config.toml
norm_eps = 1e-06
positions = "learned+rope"
init_std_qkv = 0.0442
init_std_down = 0.0
beta1 = 0.95
weight_decay = 0.052
decay_fraction = 0.944
seq_len = 256
Each number is 500 + 50 x the weight over its row's rms, rounded and kept within 0 to 999. Layers, rows and columns count from 0. Numbers have three digits each. The size before them is the row's rms in percent of the matrix's.

# layer 8 attention query, 128x128, rms 0.177, rows 0-127, columns 0-31
089:518605448494510471460494522501491458518457423495528444542488511426408536526494528550436474513570
074:489523502567510499617431538474520499504583561582481504554492511482534443445532476558534548522549
078:511502550551371557449481481484537553574538397523470456516545445509493516502562476456575541471460
084:432503465516521424588499419523552531488464494547419468605513576492495553458451524607513548526527
076:544523525524593554475368530483462498506434487444500477505569463567562481473487529487411470545481
103:519379474553590461624467534452514488511539459489423499594443488502479573396528514543500542498515
098:529603550525506507499477578497491461514455456566485511335514543488502481535462489496539481451520
101:517511486554398486542469525517518437446544526533544475437511433546511443516454515377478514524594
091:472582573478442553471582481505523437507353516521545569481526518516521576470491481564474509475391
104:520500502412498520470544498392536515510389454474504548519558516496479459451486540461584486484398
109:516524456484536498501543426487483508550507558619560560519432543506428652517474508576615507482466
103:477425420506450489514470486531450508576550545430431519533529434550526436562460467541460484499511
089:468474452555559513537632486575526491586426488531461505459427523543542544580450471522521452509547
095:492529431592529522457471393612478528570475479507500561455450513472525445493448502515483399530507
103:458544543580487576558527360528470591597494572499500482469457530484461449578462545568461425520481
106:537419510474536630559508474470518538613536605541485498546457523543499497458513551380546418480503
094:491491344506508537534423524456559451455484469518474504523492412505565481505516516446481443374579
096:591432445541496481500467514527586454557546505502483440550522457536541586507419498501418601463547
102:438510590492535611542496530463486550472541456513492547515548507561480426567482497424525545551592
092:481576562541503485561486431562473557611484533544459569584482530374468530521465514604489506496468
094:533513651515564532524516467510454520438460498438507543509390543555638512582484546430530434523444
090:451485452456533427573455564408529541531559536467462487613407427499427529412492456524536577515516
102:509540621505497484508487450537464531441568467494486484540416465517476499527535544581459561509512
089:457512523507437508440464448614483470472499540505482520465552511566524532541419496612511462523568
096:452541509498569440507483394406445515572525539549616453516566507462508533541432497456472515426552
098:455495583568447506546475435554442418481477497511467534435547509476499457506435598434457560551456
083:596505488444422518576527521493440489600625536416452517453503501402491539447539506531476507479547
106:520583524514462547557478490526512515428497480450541523494500639450468458502488453480515464446445
088:565432400501509471573462479424566476459533492526483432493546544598549538473512470478515501493433
105:538500533492498492502558451576506496455584549471467527489456577470576428498543485397596460470424
097:564469504437571482532540442483521580499474534557466521464585493444458526451500397511564543490470
083:411503528459436526594492497563487602503504529413580571570528468495452478562470570490496484511438
069:466452429540570503542559533471515529517539510434481450459485562509440438504422476439505510411589
086:498459470568558490581589528449506518489438411370540509582474438516532536452502489574511511508438
093:495452489444513486438528498523439520422405414501545454481507453562397423550578503500494416520524
088:527490525513482489507514505441529452498444448460642513503515503493398437518541496520489402471468
093:570537542444548505493492476444565417490500438560474448444488634495518469550480475423507474513553
089:533508558564552525461460431488543465571509473449446521548499526487493495526515488500457428518550
085:423453482569469401430500460462418553431545541457381558412528484482493545548514612499509534523500
084:499469410488454469523500552604538498537548499535533485594463494566552625512536415564536535450433
096:497466518469542546488608499577507530490555409507581550520479488507512529515557505464484498586511
086:473414551441494496485479520510505468568469510524581537572529474532520486557543532515520432506479
090:558436562581527612547368476494443478435529453543455488404505426568486458504452536460469570499536
098:532444541521512495585524541512510545494527410493499482578517502437553522483509519476489567476437
108:487574460488422458413485504509512462500546465508489569433503618558455468492499545484506555463546
101:579460552511520468494484413443579557544518462558452534495412502506489465588583524527468503442545
095:482508464449450494448448492427586455451517425469496440500487473509478457447494392474490583508609
082:561424629546432485400563496474520441493490551580568512499544493533523506389624578525520450537455
083:582509570406588501488530472462505505518553496469513552547469490529525511515556525425542403477444
093:480478478495454504519438501462498444478510451494479495448482543510547531483548526469527501544502
101:571371545478507434481513580454482550492432574513550532453529485529515448534462476550516399503485
087:473622541419518503529493502490441443520526505663528473505487440575472479447507607588543505501538
094:438549479519427561467407476466525513646495488589464481460530516471564491432578497498534511442432
114:428543453519469455430485562458512456515516599590492543527484360487422554510428437526501459447529
087:528517502423501568538496408489483471463538516502489511495513583472444504643477495447532426446551
093:497497468479512465453480535575532513501463463447449539519519434472462478602555466433540509443528
088:531443495531536524464546520463517583534486488521515538469525482473647591409540643465423531471468
081:486490526489478475455369543506506520456509481596363484432553474573506444477388529532448482534504
095:504600544486454543451461493511525506492506475470419502463453470488494545501438518480480494557450
098:498524516521478517521488611470546466368539425484505482514466504515459384395497411496553471544611
092:450538535497501513423541592569564526519408404462522467638530426505388488486558509565415594507559
084:567461452502566476562445463599573504425467506495568468494541513535561586471492473473565588549478
105:519495501464451588502540463501533460467592433457435542492503583560514531509517513500553461512532
102:510467497447539476561463488555550563453539509412559504496513544576604445410551511370520463523479
106:598490459459398406488469513529503489541515484444455476471461442563498492419548474593483486527479
093:557447534594523487507463482419563535340492492477458546503497436522473496499541536502520464498476
103:489523590455505508541481586462481464578642441486506486474411526480518536451473440475588503397541
086:509450472547499477532582413542470524452511484508580631547559587477546438541487511516570530509511
112:508505507452514577527473485436524519403536439436547571567547475471558463489516552388543500497541
113:422449525515579581474488528546468440594561513589456537518530505502501495532444595568553637516472
099:517457438525609595482497532508528576582560541525441540478437510418547422444518567427453473440520
109:453537434569497536535427566568477472471474512554507539450455461514510543472419501575563496410466
098:462475469475483440602475501403476458555451551458499473582478488411433579413484456523459508536493
109:614484599515479506448514506503618517486538477511517455499502410528510423481478605524474493496385
108:504420540471609602487509511495423538470484512478433471551568373428474586426515549564579527567532
105:495474550407585508470569459548518532476576499471470501436517544534463450474445384372486493596564
112:460525498467620439439487470522432509416476447558482483500565410515483460534435592415526485525530
111:505472495523551471508474513435490563462538501458509484547518533588496562555456494533550486521533
106:562537540508446474499503478505483517561493477539509522446423510493471580506426409443576501432471
098:553438535603478482469448511540486531444501515429470516608502598458489458439513535561510448469480
109:534536461542480580525585513547545497522496487472527539542414526548489518484487568439527470551508
109:473490419421493544523439473551424562553582497544606531471426490511523481430422447447454456525417
106:535555530549594537566537574492478494565527497531509538459406482463459497307558524429488449527574
108:469564457534546521480490596485566503578544438441461563503563518638463483472481491489612597581510
112:448497523515553483524503434474566439486469413515542547517427515528455480477455536482468547483441
115:508457555540514519475583580400529564499438471463541509482424461516532597444497576500391526513529
099:420443490525457542525498438436453481549508482557483492428492481573468562479497400455487418430551
106:482531479465471439435542535486487555506422434528518486555555550494435450491556570566586494541534
120:467525484495508513458484504455470514446357457504498499627502518529516552541450512435554520517592
113:485433545550561505571568494560437386613484573478472502513419481489519510526464426649428471475531
109:487578607332502487552545483515543529492501449449464491493498594581485509500564556454533395545498
114:584530595564532475473475367430593533461520597545445507535489419528505552542521467536490527480491
103:543532552530453564531530551604530488471482574461475586473537529544529577501589486576583435498549
104:519554404494522439583402382486473471522483474521519521496565427475550491529551422486486522472532
107:442591539393457554477555458553403487544464496558593588553432471461464478548510554442426559465502
111:485579594457533445390419503551485583515500550528449460472508464516443431428370563416552398484418
110:470508464510467438554573532467460507493530543496451503546508486356446523518470469557408473528491
113:556548505564502531545502537447495458618560478489486393461415420508469512455559407580452432446497
120:423535453499433397432458396497514482458445468381457516495465428500484566523435521440562531497545
085:526460365475476479485496524467529457524526488521466463479480475521439601546580437625543515520471
097:593560399507494449523630518518467410462513547482481542498534560514455624511500413574523605631506
094:558508369498530468529587534468505516445486434510507557449539500511524508605549491534413428531495
096:472587455506518497547479565494498563474550599460492532415506533508617515539566488465575428575382
094:477535480526435502419489523596538412606427528495495488411515463457413476528553519537492468494491
109:503461461471613523520420463469412500503486436507545529503494417539547486428555459461478494429462
102:513508398538621579426520510515473556525554478528560532482536508508514409551532474514446496476392
098:453604492515444474513478545526465425486443496457432518524406431503488463526500514551592580474583
114:398489524393499473478486503569535475515465476478529522580476581537497473515462514474474513512462
112:432575515507513486448435538481492470447511528502552546452538434453497532477574487467372495475485
107:518466441556416457518484531453499447510503450518423580500461483420487470462538485550510560485559
092:466619517560475475472448567468475449552476519459497519514573473480450493544475488550511484448470
106:380523423521480579496579464608468508570500506490603538450590528495427535503490458557585524543556
107:545536468487490540592512560461436560447459483450403631561596615464509487483519477484532474497540
099:476529433507424505467546454480464504510466517489507526511533486544527484499554395524498423463542
114:418632556621558526464569534488530485486476569595424483515521444505456474516494529537517474530503
106:419449531470458508498528502538526572514520492526503495519385415476487490404425562525492548504564
110:502535526560527578542525499537562516480465496470563542498460487504514447483423497471458551432611
104:547427496527497510458550459620552511488566509488526505501485554442382492437507438501518459434482
108:556526464517496549386521425432465520593437547546448382534554479552473494460502500479449497503481
111:502446576514580470523548443537467482337504500483452528541448497491423463433461526524466467443542
111:452550525510483508542538560515537571560499444481511474533497594523482518475490527453484497557577
098:464424449483412453505508538577541433520464438458467527556453543511539495446407535526535507596487
109:584509496522497549477561516538417463489491431602495423492467541566471576593423490540479501432574
107:507545500464502467403504489566516562492507564388501518519504547401485456512446455518488538566450
114:438497516486525505495539482502568492402546513589556493522519527412544533478540533571501470494498
106:417512484488450404567474430493454482594523482420551583552469492454441538507426474482466548594557
102:557505574530494490496556484424547469492531547457626502493430460487450482465563553469429509505455
104:461567547551587504512529553575418517520368456492496481494409518475433468516478597502519552435453
# layer 8 attention key, 128x128, rms 0.173, rows 0-127, columns 0-31
086:508463532483445487456519535435556520495500545530454549512489480519484478506568506549645539474457
100:501416477498428492456620493473489403489515548455574499445490466407531553527478489524304574475433
084:383535523541534495473497489452587510483478521501591527569409517441599596478513514454491508417524
084:455394563495568569471549435456497539502554415561506463559439395542523512500486506520506458455513
087:485483479565455473513590497500518522513513476488518521498479593563527512530482469618535482497555
078:484508553498508424570469432528575528468448429427539448521515594453493433440527504547506491458477
094:491605504567436498533479503464576513470595539526464515465506581539426582521463437494528567424528
073:518455492539431571485473476521567442563544554483504446554469535491406520512545488470461582549461
099:492522488497450505384552460458496411557530430499495631521467475536422450516496527478474530464435
106:600504517376517523464516458510463434525419538596482555578426523482414385543523512520465495558462
097:496551526525514503491496426488533434445504429549485491439434524482405473632545495579514534542444
111:491560477511599496477414534486524490471494526620522519499587493504483529485504489519467467416494
099:469572438616555485505523606521484549504449529488477435413528482491487565424449522505458556591596
099:491426473497622524512553460474538549566522551467516508450562505450543421517460482438498390571465
110:460494473600472516510511476580470522580435490497561503387465488521482488473512528561455522424570
086:526468458520431438540518460531504537554534404536543485541504534545546576521520401576393566583518
112:451504490456412585474445441501545491487572559556507497581484524483503457480495506441478396528573
100:540521505546485550535489456586565505379483475447570470462452425518518568448465456582538589504458
100:463490455560507513517618468509518415489480438521464551474516547504497542555525514509613466513380
100:499462534539503468456384443447622463431462517548511486463496514548572396517465474573534517468554
096:557560614482459413553519517500500453525494510441496428477528469468491540648495560444456486502399
083:474495465454564449565502425529498498449462538463476435465485504498466584490373502557510568449533
105:484402453534459578430553462571563525502540570505484539418479514463456536502462512562492495543443
103:478393518525516509506572545574562533473374487533540437434455516360507549472537556399464487539490
104:622505548512495580431544539413549480568488540549470459557420456495448422587388605450466490418482
095:535468516462536596503528448502522492460541492529404472458512497474546462573491508435542542583485
090:525405525568523658527441498469605521462432463582392586444535582511469488490502508504468445408458
109:546507549365417511498518506393526433509583503515474470648432562483531488550496561482481531445560
090:455513593468578446455489503484459606567462463388574439488549479414539458462515508483502515475521
109:477540445510605498451505546494479572439520490452523523561461615487523533505438466535511478490571
108:537561543473419434588480451524435496521576428441548542427614521510434510524496476480475529570541
085:533556513490537543579543428548527502404495542579497503435459566529473505391463533494501512495552
081:546526548521526455575425513509506609502496424479420476530524447536531468580568486505599449578539
088:514469464578512468471520519435556505547451516459504396427494483549453500437585460511562436530458
074:547474602528467583492441394501536568526465541517501481561472599483428472492482486476514455547571
082:499524589502534407538618488535499542618529560427543513491489459478501580612531537571575454427567
089:514383424560481517480519564535460475645590524389447476520540505507528592515440488529436504471427
088:474471539440491578517548398581554516543541485599462515473537535521534560496536512499562572475521
097:604549505474546566450479469474502493436526475469440448546465534514608461484489434461576538548580
090:536538422482556547505480553408529510392461531432525524556489451560498455566527457489473453502488
092:534572477459455549506394588557481433416538497444534497502480479521509523374400492474405520462521
099:554447536505438526475604492557504481579433501464534558424536481386535410489516508554404454495541
099:392542530573435399501504452552505557519611479485477403460508501517405540466553446481423465437554
088:505527557455535586462537446557535450574529504457472492582448517553513448511468512504479536437477
090:464511487506446527560493450501466513487445434438464479523509559460444419399479460414599496467535
095:607474470429573494550543546537587491489396480438568458458476528353552563490456515456473610598534
098:556521504584474434460503552444460532485475487532453519491418494547442527417503510456471414461437
102:422497497391442542473448470566490501425509525431450529593451547531539460489404546410459635470487
092:443459517467472499533578520422530497474479605508547568511537551583576528526433493449530592532513
088:531497521469478416474511500544399491476455454475633446392479581483556575474570510508460523529446
101:442490466487528542533501516621497483604503550487486457463575556556534532478482666516420546514455
091:527484442606525446568512454438451451498470447523538504412457492506496481408444552475563495455423
092:465455568559499478463483439504483507549506527513528566593499519484514529531461471446540464421361
107:490540478501502519517511488504443445409503464495492505486559523463441596516505507510611520530573
086:527387517557500429482559502517520583511522522498538467566563421566452535469492512513538484533625
090:501443565482492507467591523543502492519520460543510381522605541473429515594501496511500629553388
090:522462467453542506520487474465499502501517442426450404631465561471521551643460507506398476420470
088:467500501503429541528491555548564536557500464426469430531364460511584493467556562478477602493564
092:516620502560515497454588518475488486552467552538563553468554540553500539592514484476547482507412
086:543509505437435583494482474567550527617539499500490415548480514509424477489514474561535553563505
095:508557541434468546457585486445497526483471582615459529508421433535493453465549378593498542542473
103:483517588506460409495416520498487430466456490521509464512509501576507485405507469518493519405505
093:439475470403472501438497450502536516461489513472540528566475506472483495549555433410503467518514
092:425549499423599510470545572505469543529521554552426554503468446609488513468445450495555495447487
109:530574460448480537542542530623484429428561411447570480498452484497534505493509477508515465503491
101:506493471490458517359445450519520489485426522468487500476515636482572474570493554427518555462499
103:503518518493412497560491577490468464536533463496522514425559490537519555559597477530469489541488
085:457427561502521524571383418509491483501543549488576471511494541486521459490514515441459531606519
101:393438547576445541489567475540455452534489534423505569597518492472468474510467486512484424419409
103:516506457496445513470590491508499487515521496509531402448419504513435496451469450563491531471463
110:480493565547509528523551443499508577524460481498503541535581430618444438529411434533453543521463
098:442486488481495467491422506390503518519484456530493472518485505536541455481480508531504619398522
104:480503472560531474516461603508550557435501456574514499420424519587506481459499580497525428500498
109:520498602497434573503511434548506522468560460450525490560411538443503581594559418499468529545524
114:563576494509419484481481477470629518512548484430514505478513448550508493475496400476469508567536
106:537455552465499443520516495501396533481430477517539521478596513483464522506574463436521479526406
111:513451504461607555453520501470490558410518465468488634511460474493489491513516496460513488559468
113:446477521516525533421369563472540490433433514478517595502593476574544498547438337469449497471488
100:501543586467543526488586486502484576501557540534530490511496575544535484491542470565539518515582
096:547532492489529591582443475516491512494456451460523458444398437482478421523471394445468513476512
116:460551625518545568502476632567467465439524429453568571442462495528525529520610422504479551440517
112:500562539433491495568482556505522509463465476536450462502401518432412486461463540487459477554511
107:471489457487558529487440435493476450516480484494488593469488483560503394494440483481462541454517
112:544470457482501560478468525459466489379588571497454483506495491452375471547451466376508449559476
104:557432481526487450466405430466456395518562536509484556485426515485470500465457557518474501551476
105:549457559505458500454469466477545467527424513522527536536476559531501583505442528533598562389481
103:481483488536503497605488539545488429618500481445514514536495510464427520586577421536496466456533
117:497565485587503576563513511595459423491509540545508363609529525420477524530581522471552561575554
115:547468454543447500408539529527503349532469626468507591573553521511530447475490603547462421497440
102:429533552496429505561552452480441453517502480494446471456464559490471494528516501621597496447485
101:550491512389511470520478432591446497504453490363392429475510583581472399520421500504459510467482
114:597518500491471500458429467578510576483473507495454446491494425457455439454472510496530457448488
116:461571453472565421545579445502516522464642484493450504505518475478530585424490502456512482522442
101:510506422483475508452406553493557564492471608489438437504490449568495465446545519445476487550582
096:510454465436600507425537555542450549576455475518525534525508543497490425382466470565539482450432
115:544466468456505525461487563518426579447472438522490552516474535395475428495546483487491443536534
110:548454433485424509492499479458512492539539499426452425458383452534479507466460485559474565483575
106:479512469456466498451480442495531487440606494470369569502570608475544499475492568456441527436554
115:511552477481521395544441556465448476546504572526433575463523541400508444524510592595511517500518
099:491480472455557563455447548559475532429483461533398467405482617462484432550533526433556502486585
103:446383495396584476499417427480551518468464515496522511496496520456458510465521544434576435456491
104:588488530498533472515516422515552502532482476472360553543471494587529454529492496521479494423467
098:528488551553483565488516517480494440561492399449535540499486396488437396441454477449509494491559
095:543520500502497525478429546414524523497445431507411547464445487500354561360471620449494435520486
109:528544440447435500555509508467526478520563633470516531586460506596444503462483513464517452540509
096:434525460638585565552496538400543490556389500490502520530514452557541537496424515523601491516543
103:542497469489495456423456565561499476531529505468485434475497481467510465479519427459551492613431
099:494491568549540499463486552494478408486636542547577405474537456487462542462491535526440491533469
107:533439446579576523488642581517515503562470435453582433452446526458488499584492455548566434457472
109:455506484454529465492462513448498533570539483501495511451455514528373583488495473557542530415437
100:438443520509453534565565548496506514498530489462612504481480530519473578436420497529488469444558
093:451548468534545434510482501341424469484481526508501501505501591459529528525492581524466474484532
094:378490417398541506469477477543423560500496497533513572479556511465559440517472501532474477495553
097:494461437526612550464489532480498474487555490492638495519455421476544545479451491509561461547471
104:566402468491546471567466489469537414425460441570519476496482505476468513562509476473513520459508
111:449441502489521453543456459541466506507564514577507457498503357510507474592514499514519484489483
112:466463493616526465489482428465535592569528470453545551509583478454499478533464482560503423472493
102:482537481446501503410529529520483580474517480551531412487479406605479568610503445521471456499595
109:523465500551468484610544536406499528472434429438449492477586551424502511529570638458518585534507
107:439423526551613509462411442518604432444552505473510577504557472464500434499475428515539417476456
118:587430416515439461412443478415451586408497519528535597519481556522508504492439474491478426533485
098:429553489455539585427418409546498453425434489579502578527540471513491588463567483511501499491468
099:578491507396591541507541504525499415492477420505470421549566458452531522518559539513562456530432
102:391531532460504390429495436474553479570495531557551434485490447552458467593565444497517452567500
103:561484541508596491509420496504563401561544559504428456559423461449519463492489631483563506536525
111:396544461455510560525493440436527491454439502505492453461484692429497522426572493524485480481518
103:460381507602441542378445475558520493529458460428477381548521564506504550606557609490492506432495
102:498419459526437485505401498391543468554483481561556475572496431453560481416526547555461547535442
# layer 8 attention value, 128x128, rms 0.194, rows 0-77, columns 0-31
091:457504539501552573515421486491459471407501534556465460504418585508495580387389513431499513477507
094:453509574434550564503445494481502483439529410429446488413479469581544503506441447588480647585538
097:566529597549432476451534473541509619457521375500567533486520598523593469549518516556447520492446
091:438491601529515447554466519486552497476564527477461454475550513474475516502500451499534421525549
087:523455527475457525516516510676518559528474540536506502607606494563538475520488530459592543509519
106:475587447495537490508513461511470447530435465419509453444531538460499541512523565495506573500569
107:472518503525482544480593463529454450542571485476461524484432537507412545437574430545508513537544
103:471602520454499486505558502522496522553554456580522527517477437596421521502544466510406513520553
086:507561556441454497571391524491526462518490571405493467489488487460472550494470475487502557551452
108:557549604544514555477550454498622497382515496441457528529537400521574468452496494617558487480535
089:501485383480488422577594446565562448610479521490488518479474486435520521485551534502441395467489
109:554579491538488491511514480603554517491504504466416511601565431400388483495515503551538515479498
104:490527535560524393481501632548506560545466567470507489502591421470514504559492444536478427456528
097:410497455478454560505556407421480513529560513494402481478505495594513508510518491542573478441511
093:505509509590498528500489467478550585491552431442440483457493407512465580460524534512484484363530
085:494524485500568456501545466534530548507519508530487547412458473444547550438449475518480469510559
095:457546502383426547496498626518515523499476477560534620446469527489519498542428614439482502496469
094:421537537506486573423556448475386456498567442547469577502505441568578525473587397491528469526464
095:480477473540457420520625503514448509381465434485478505583539509525553427508425509535493544485504
091:566506497634521446482487447506499477533468472504419434521462557528494513497509526570495493490511
089:487425443468500551444565575445403393500503531450424439622507520435591541561435503495544519522466
099:503580536567498583515528434508539513519478517531543540477559329511463530589468483510475476553462
098:505543622429464524466509558529437503433424421509543456546518488476478493447412443505524573471505
098:550568486453564531455439557486456378568425517557592454489522504457558516526424594402511410447532
094:481492474591505497508526544524478540495493518566486556555515491457578370606598624563438478507537
092:483378526451498498464511485432501521434433465536443431559524487552513459478439454426502511513517
086:533497470472404480455468507556548473529491445454484531557593470435584504525487451478553521484504
093:377442441583538491518485473339582566463498539523532504489591533463548480538555446484536546488530
097:456574512422553526461497473536429480491544492537399531370384484505514525503379475558454505475495
092:489512490354496522526589528491479475478564563412534435457514418467534550578480507515497484546467
092:445488446630546481458481589584537384582529470522421493521529531502509468599503482482651559517417
090:584479468534590454477480395540468438561471493569555624537509608485507479524567430435504490439515
096:461531514380522535420516497458515496449515586480460526508444531565532594576570450564446540534427
098:533514550459391508473533451372491591421484446483541541461492477516442527512428525605475530451521
098:486528528543593469423439488476465469464514480487443516521500520456491566472422515441564520495507
091:474435499456513511523480503459562449501492504470474532496485525530478571564579516504535536429522
091:572588520449417476512430571569481453509547476495474504510499475480536452505488392554501578498591
095:470506623550421523587540527504510490436446537572492438521528489490518536553489507478548442487510
094:480508521498414537457522501449524534579494499483519489460568454510565566502498407560500473492448
104:562433575524428630442539515423452462447416537413463469564433563512514573556494535557577582456462
110:476510446502507500434593449492542430488546554493568440564563498536473506512533527415505479504528
102:487437503499456495498496378509540534478479540428602555490499441476516532581471600483499513435513
092:495477518528486463466463540499557469452573575419419541498475494505479602468457512555451506600510
104:533533491401517444448540473563488504484487511449545598517478455457496551528479548526542440451513
094:539472449374449536450500490532499496453512486594554448479566566391522406475475475547520515503620
095:572496483490453523481529526531494601503483548505531416481514499489505501484518547549508454503499
107:476528542510441550495491512547551493562492400451510491573548404505541453440458511519543415406509
087:494395539521499372441500462519475521594427528485573536417475513538466454558544557443430377426501
102:442588544438474430586489485519463442519530510445483395449517500481463401509453513554460513559537
097:452481491497469517445454542545571457462522592546508475516521461389474439425513623498548444517498
100:529570466434479633446435542522590553473543498502512502462487516553487606557495508483562586493483
096:460474535494596521565517448532524485520519469513506409475495572455519508574510458465496588470472
107:540533492474551510519455441477544370477517541396521460517530542525531401502547492510430521490530
090:436506543488485566482469508441485588565548465556490484448463571550438416602519432531577543485479
099:489523626471387545473476485421570476500549547498476483512496510631525363410479505474565528490410
093:541530500532415526555558498596497560504524529497471512515564505514403423464469425534453450505491
109:527511490501563514423423498575487601468518414490485516467500494545509524534537430462493458432555
089:410581481462492569484490486488521554511483522524571498459535599538536464478443398423525514514574
094:470577576407499446503473552506481451426496513429604567457518499471573504499534615493496517419445
103:517403545497466554528479465464409535545534539421445451575596522516457531402478535502584433468433
093:583493555520488606546460449511521588571590522480401562535504463560389498531542510544467471449491
097:440521479471461432496531482484496473472498445465447541535459399590514552578581544577495433504600
097:490460527534397485432520511483521438482440537537558424477443492504489518556494557551535423511509
095:492483568443546477478528478447451401526503543528557549584415500678536518458472447380504542444522
102:527569481502520429513403479522562548533487480379469541581523517514506529645471467561465540431508
111:511585394563444549558501430574462541551522480464490571534462416410509467490490491424499541520450
108:475525452563435452507405570508475527577491521514534527429436533440503436527589419484509408599552
099:404480528509434409488500509475523468634618540456439459422462522479532503497506578467497547480460
122:505455628583493546474544495570488512534520564526601530488410450515471519448531437474475475537544
107:552468491553515510423502460565576511472469509474537422444521490567523497484493459536583447474439
104:632578516426541490502496479573579525545457562543468458567565509589455467491506459530557558572425
093:537537461565457368489509494613538550480522478603520397481512466457497472528501511478576487497430
106:535539494523497544525376475464412496486498417491468535593553402539534494597518522443546480493524
101:558525476493444577468549611642536451517564546432495569499510487436540575500485504407530562549483
099:482603482553514528496495572549552478458478571520524536461534497518541499542523441500459526635425
095:579482566518593534503378477563452576415482515447461653505494400522542480490515516621543530459514
101:424513504526511455473526419559482408540534502493493517422480570579486554610489549504514492441557
098:538435469550427592546502530513496584446533622484474419489501484488503537457455470454365449505498
# layer 8 attention output (transposed), 128x128, rms 0.112, rows 0-76, columns 0-31
089:392539512458404552616435424541448510447548549504542454431573561470537487511552429523413508528500
090:528499379497528419470535491514478516497481471412470518563519477498509593503527496486440439458461
096:526478513554532438470530497551508505460550481467490513521452500520523502420501559451500517510522
094:510452475437506452488536485571451520423415512508532498566500444498578532475546442487395489539438
092:394549506520597503504434480436472486426522598489483524537425488541543470461461582498500578588503
102:529530489497567535567497434461570461476409485480541567508501547480505543490424497549541557485515
096:615490663560472494512524501451538501555489578546501470461496575484533511522519520533486430518473
108:467477515505514483536551470457493393487499462536445518577487586465466492517470462516505519451513
092:491527414548498574491530529427464537511585529461562475555534514521544506438508544472480486590421
115:481417476476587425483481495539396555481465428470488547491454463557532546532534466479632549484499
098:515517535434522434507477472466403405536510536583510550529452539444556576448483514641525564505444
115:514548534466535445509498535481520464561457472518536495559525595544482537424462449453631454549392
100:431513500500493468484476557492502484555490499484576508508480568498535596418389450491459544535459
103:574479418587456531452447496442579425529475515489457523508452420530509433536516428452539442528550
094:488471463511442455451402485617564395477465440502500556559476416580537516532496499451477451558431
096:543416522462537564513483437480490508479555451521454479560524496446463504631572484539494435502480
091:538433543587553450559489441554553488549532565454470551429451505513559467488582510585429480430452
096:502511493541520521537419466552531448535480537586412425454421577466534420533500470472532508492485
093:543495457443633426544385507497532493467547489511445504451463509545501601494530491486560541510563
094:425481496492527517562499598563592519486500554551559515526599481485539467438467398446513498571473
080:470527490430498523444515585510579489491535518530489493428627463517466554478481484462519515502451
093:487375454432492511433498437498477431564458507449425540567484423429513481421476536530530569455421
098:518539562421506473537545509437477522466487485467512500621439451492553474467601566391534568518477
096:483561508484493546499474495538475535511543517482477396605467503383531489554607552568513544428407
094:465452465539542468463535505626561386433419455622532505501526590534483483430471477486523501522541
106:541484518510514474567480426485535421426602577479546522437527499458519466529527489461541400523475
093:484497564556543495560519455504454507437543545493495571473476529415537457492450508542581446463273
093:514555519456516454470534469535520541392386419469445475511539472546475503525439506541446569501586
103:428482483435461588458467515469518502543509565480424535421556369476455451579555429503475477406552
090:482484448486567507499468466451513504535539478521460502524502592486472533587517470561458546542560
094:471479503468642392466603435497520451520479581432521481521468480524506427463543386412470540470462
099:531506495574427546578506490501548585474464541534501483498507485426540488490400512439486460485465
100:465536521527508479556498506492466511428551500486480552409438444486492501432476496511443462524504
098:540479447513468501520493495391540541472546489453387522510512450525484534490460573504524472442507
093:500464562461496516494427449503493579390521494475530434472505410552467509513506399478472414502546
095:485482477552514481468465469472486445480435437426555559567552481551534502384498515446408576616494
098:605533625478427431534459495518561550493499528507655489577492507434516464548420473439436417416411
094:443471484502486429498427457568539483465594480474477554527450472564473459541507533567469493536546
097:537586429513481466483382437526468455421464456481438475547447476484530516458461460507537476463476
102:516440546588455421481384471443595565462541506527510465406475474535455485518514487483611437532406
096:593531559491483480490491479474560519480478471507516562559491517548498494483472547524555538499474
113:492478438569516475541498484479544487488611520507438489498395548473572466470519551476512447548483
089:467484604532524555528458437544386511476479480472543483415547493606437526585476505538495423578460
103:506494466481565508513647504479473495476468523516509465432415485456503624482574571466493574556500
104:461560477506547473558477435602556480491436432474546461534543532475525445525458527475449446586579
095:530566514553473499509490491559518460539436417529474582508486536472506397496466532495535501536629
102:451538500512439433535467421506428420527537556526519449527440485481503500512508471523578534494426
094:451495481526458595564514470453578526469580531456541580492474418544539497492561462525478453477587
102:470503470528490534473581537403480415476480465513409485529520519386426587451565553495498500462600
085:470557482555512509491501518500426485537470438522497419454519523523503490495483424385606466551478
094:433473526569548463486505409413635488528508492428574470484541457400483390546557613452460479522456
089:532584465479387478453529484511465500417385492412529454529546398436544546461449529501499612471588
116:528512463565524503522533424509525505507589490543519457477547611490515521489531447456492458508519
089:479495498594477527447492501498528432436432416459449404534476502565561494505530494432417454494608
097:428386514537427521427535503503483484412593475555577453556452426570527449541513456502521498537521
095:503538463455557486488465458502549448539581553512541500502568603533477535451513501440616431528442
092:525448541535501495501499548499523586534429453512571541458524459450540508513566480524467464529506
092:518510506467410544436466518553492482470475400461405480602514447432438453555438525642434531487550
104:438450493491486593484528411501487501509554476460536462474461502549568511485519565509473489475485
099:444526434415438434511511527642540522463473507439569466597504426575485512532635546494524443530574
087:500489452526405525412567537498529505583446530528541483536497598571532486547505521478507542556472
093:400441437431528517505456431476460503536543552548461497498375467542481466546401534457562448501527
090:492490568497565522537460470488441458483503506518449480603498511512504469549610456456434522469523
094:455421498546413552502417572445502552452488477489533516627521495383504513519427514413473559494425
099:515536481547492440586471473420481453561470510488583486467567536521534503454474410455524496437502
105:516458555511492519463624532479452501445520536452461414407445447542568492528547525442413517473428
101:583549505552543480524550550540495449504462497538527531517521485516499471572482443481580548423480
104:575568457444544548478535414487444481549523567599462549566474520420486461645479543598545520467529
115:553508581563587525513489416506484538515453495450406535498543464439462435570503537492537418485412
105:445494667473504551532490561375419582467521528512522513500552507446493540461498455478483485505466
106:408567488540528481492457561508510404435522495549554505368470614518483497509448446433515508551535
092:514516519482519571494430496503444493488467435459457430477392486496441501572499500498471419626463
099:429386492511415528518435587622636511542499483475452507498507516538458502466568510522472586555412
104:505579391476523453448496507515421432476456468578476491509464504448509520508523535535384473527386
101:483545529492489435543515433486591472454454494574491499510508497610437480532501525448452432489397
088:400499496553486512491527503490552386536439554460550459503455543534465457436590420541521513473447
093:497435430534466528528505438394517422516413500542548535562486466550548489505505445473495475476504